Weights of a small GPT-style language model, trained from scratch on English Wikipedia.
Size: width 512, MLP 2048 SiLU, vocabulary 8192, 45.4M parameters.
Each number is 128 + 24 x the weight over the matrix's rms, rounded and kept within 0 to 255. Layers, rows and columns count from 0. Numbers have three digits each.

# layer 2 MLP up, 2048x512, rms 0.135, rows 1941-1951, columns 384-511
129154129076120140091147115090117133141123116126145100148142132134127132089147144135112137162112112069136095156088099102180090137139162138152143101128118165098082115105079133106189114156098115136137151069132134126149140128127184111098169109127148105132117105153145129101148103091131130158090126139134138139143112148124124163177188110124162135154106183107137167141141122116122120131130
109144142165167138141147094106131128084104160142110166154103077141138144136113127106146142186121133131087166110121118131158117155135118114093103118118131143146076124141160105147130154153142139155187179092119139122124099117132118096152152145133163121116117123127117119130140140112134139143147114146145083150150131165080172126104097139172122106102099128115116149121158152143099130118137
122163138118119142120103132077129102147148118126100090155122128142129135150106108119138151140103114099119104153151140115159121127123134102096080162099097113110126138149155109126138144171085165074158129114108136117149139123121112150131133115113120175147120106151135140146118143113133104141117103090137105124113121137154098128125156145138122140151151078118124100130133124133137147128094
109143108122110158117130130134155119109152161144146137117122127114167134120199148145113090143135113152136094149130103130134148123143104141150160098102130138136121102142139158130145098129123157135120112102118164123138150079114114119113089152126122175131125142113115162111132117102133107120128108085179109125088146123145102149111181102131138113145117138081114152123121135171099108157125
129118168128114127165104143122115104108136107125116109183121122104129106167133154123095132138187113127112143075144125164111088065121099097089130145141159133149161148096140112134154129168137141143200123088122145143122121130137135132114088131145136073137134152167150107122131125193152120110120112145109123037139126135096141121117115101107086102135135106132108142123150126114094143176104
162155111121151117121111081174116110086151103148139133118134128126161139162130140131150114121108115121112142088158154128129146145118140143124137132100137164105101160135109127150144150133121147136159135169119120131123128158078116113147117111129107094130133125133144132084147135135102145101158141129137161113102118117137106129105114113109134126131138112181137177130140131138143163160153
113174140134089148081098089150100148153158125122150102099154087102139139137113098119131137148124149165139119110092113138132119111109119165142130151133120135097141115103119071151090143134139175100150131169132093136133116154158119131113120162134109149158172133091134145131132125147171147088122138168168106128098127117128160138150097145118069132128125106157139096064147112161117132137137
127146071191115155175051098156131132096112126121141080141094164124136147134145112102126111102099122119155170173127082132143120069097127146121120122092169133125122120099166134114095096147155156097098159120135126102144136139095150115142125089142160072177167117118159083071143090194126137122146065089124136144064107127127131169160119120099129160140140176111133181090144122204120122124134
148095120139146132101132169112110142104131130153140152102151125151109162134127136154135128138132125116071124165141088115104145104077113137127113118089138117153125122112134102117117100121127093131173141152155121135138128136104117106109151133103064139154154100125076137138155133162155146123156128141094129132119124104122130101066130142084130167126138147139166119131163150128128149130114
146118146165117156128116125131175139108189151122133151183128119123118102142115134124062129128141168135135152164115110154150100141122137138144074150128156090129165133114130128118111106118115147139157128091105121087087158176140065140163109135121094165167130107158166143146099099176081102134113105096087112134133140112098111161115044132159062160094110114162112102138166100147119148110121
126114053178112140096149116114136108123136186134098154153147156067111147102128108134113108128124113130144128146169126157164172124136103115111099127125135122105115128137140083106146122111141137092131139108162093165132101135132157157115102115103135149102126144112144146126102161172144145184088142156145122148106137122141161109132077134116129134118114097131151143108175117102126162104125
# layer 2 MLP down (transposed), 2048x512, rms 0.0647, rows 1941-1951, columns 384-511
075126139163139107146141130105140123113159109135116138161124118127102137095146161153112108128159126100130124098136119107113116110159118156115098120148101133087106085127131132154146097109140121159101088106129154105130162120099098148161100143153103097152147106146128087110154141154189128084100116109113161131114115126108152111099143215179172145120074131151171080119089148128101161095175
124159155122096158128134153157092135112126111152125123140110152156102127135109128125143153099135131123138137113121181130125129167137150157128128131099147163121150122089156113151118131153142102123107100090092135093150140139100152098104125096137122110170112136097153101121110160104136189143088169161140150183153180159109121121173148124127176126120112074100155118103108116118117118155130
123145130155092178135138104145143138133131160106105081170122146153102106128151131162140137135135121108086181081136145106112131118140128112092116173109144122091153163174131144144121126133163112132095125155122133159135090133120112129128150133144101090147107147112152130102103106122165085159151132108135137109142148153123127124069093108069140111112134150118144123133137130124165135137111
137140150121121154111098117121145107155132091131150133137121143163119145104139125170138129100154148120157101112147119174129158115151150144137116153128129099135087046146179131132143135121149128166102168128110082128161131117126115120105148124159145118123172127143137144099112065155110094123125132100140146111097114102130131125106092115128142128144125135117159130113134097169150121149170
099162114134139093173134103093114076143139135163165136151118127150137085163174103150063107174113149115132127121132110111113137168134106106114158127147125094097127127142139134116113104060153109122148116186136099151163155126178118083128113125157146145141149099115150127122160126122095115151139146115162136124154097086133133111122084150131104096169153117152107149130109103125112088127127
095099153119158142130136154150076114121127131141175167133104148146099117187127064142100160124103138116111115136139121133155140097181104132119143141134073111133137123069120083093166129101132078120098141126107137121151142096112099087187139120114171118093107142132133132099101164147149108078124119102146097138116181033134150158095159157088160126105109146120150129147137123136106131151136
138112136108124109177106133119146113146095153150075152123104132149106090145162122078182108110189109135153086126065112174140102172104127142162095115121191081161169107118071175162074093152120106126140117142162073103132116108073151131110083157116137155132165123126159183106160091123105091067078108115153136135141152102112100119159173145134128142110084138081143094134138128158138082114161
156122087135126137104126168112107111090133094146182160158141124135109106158099115133117115107114169140125156162140147142114137127136104110141126159144110147153143154121113136117091173116151142150083144130155112125150166129111077119106095210112117149148083145133159128120125184149093136119115155125124196119189160074130083106124183100129126188112146151126153085111154150104097149149120
113140160112133098174106155109170108128100102105110131096150136119161114151137170164096103125116142120135131143159134162161141140091146139125123122139085120132159154121126087082093123106158159155107116118073113123094122103148122089112099116156169116156138114135120131094144102096120121165156102117126131110143136119107113177085109140130163109146142141144127170095143140116174151130118
146177116123094105122134132129088142116127152108151155119147126086118112114117141103128159134134122175135168131136157146135181141120112126145142142120145152140147133139123154101117133136112102120154131122155132120117139106177121129085117148158138083134113091127108155109105102164092075137129136106120104124133090105079155108133109179128122104138151124108165179177145089126118146141064
106149150100092111103126124162113115108120128159117140127154127099111147161156095151108123094158086145152127102145123121142105106117112078102124104144117121147110139120100136124112116090156183174118150166132100112146137170159119168105102125152130152143113149087139123140105141092121155090129095124109124137149149118125130131108147144113146136146139126152118143159132113110097136131114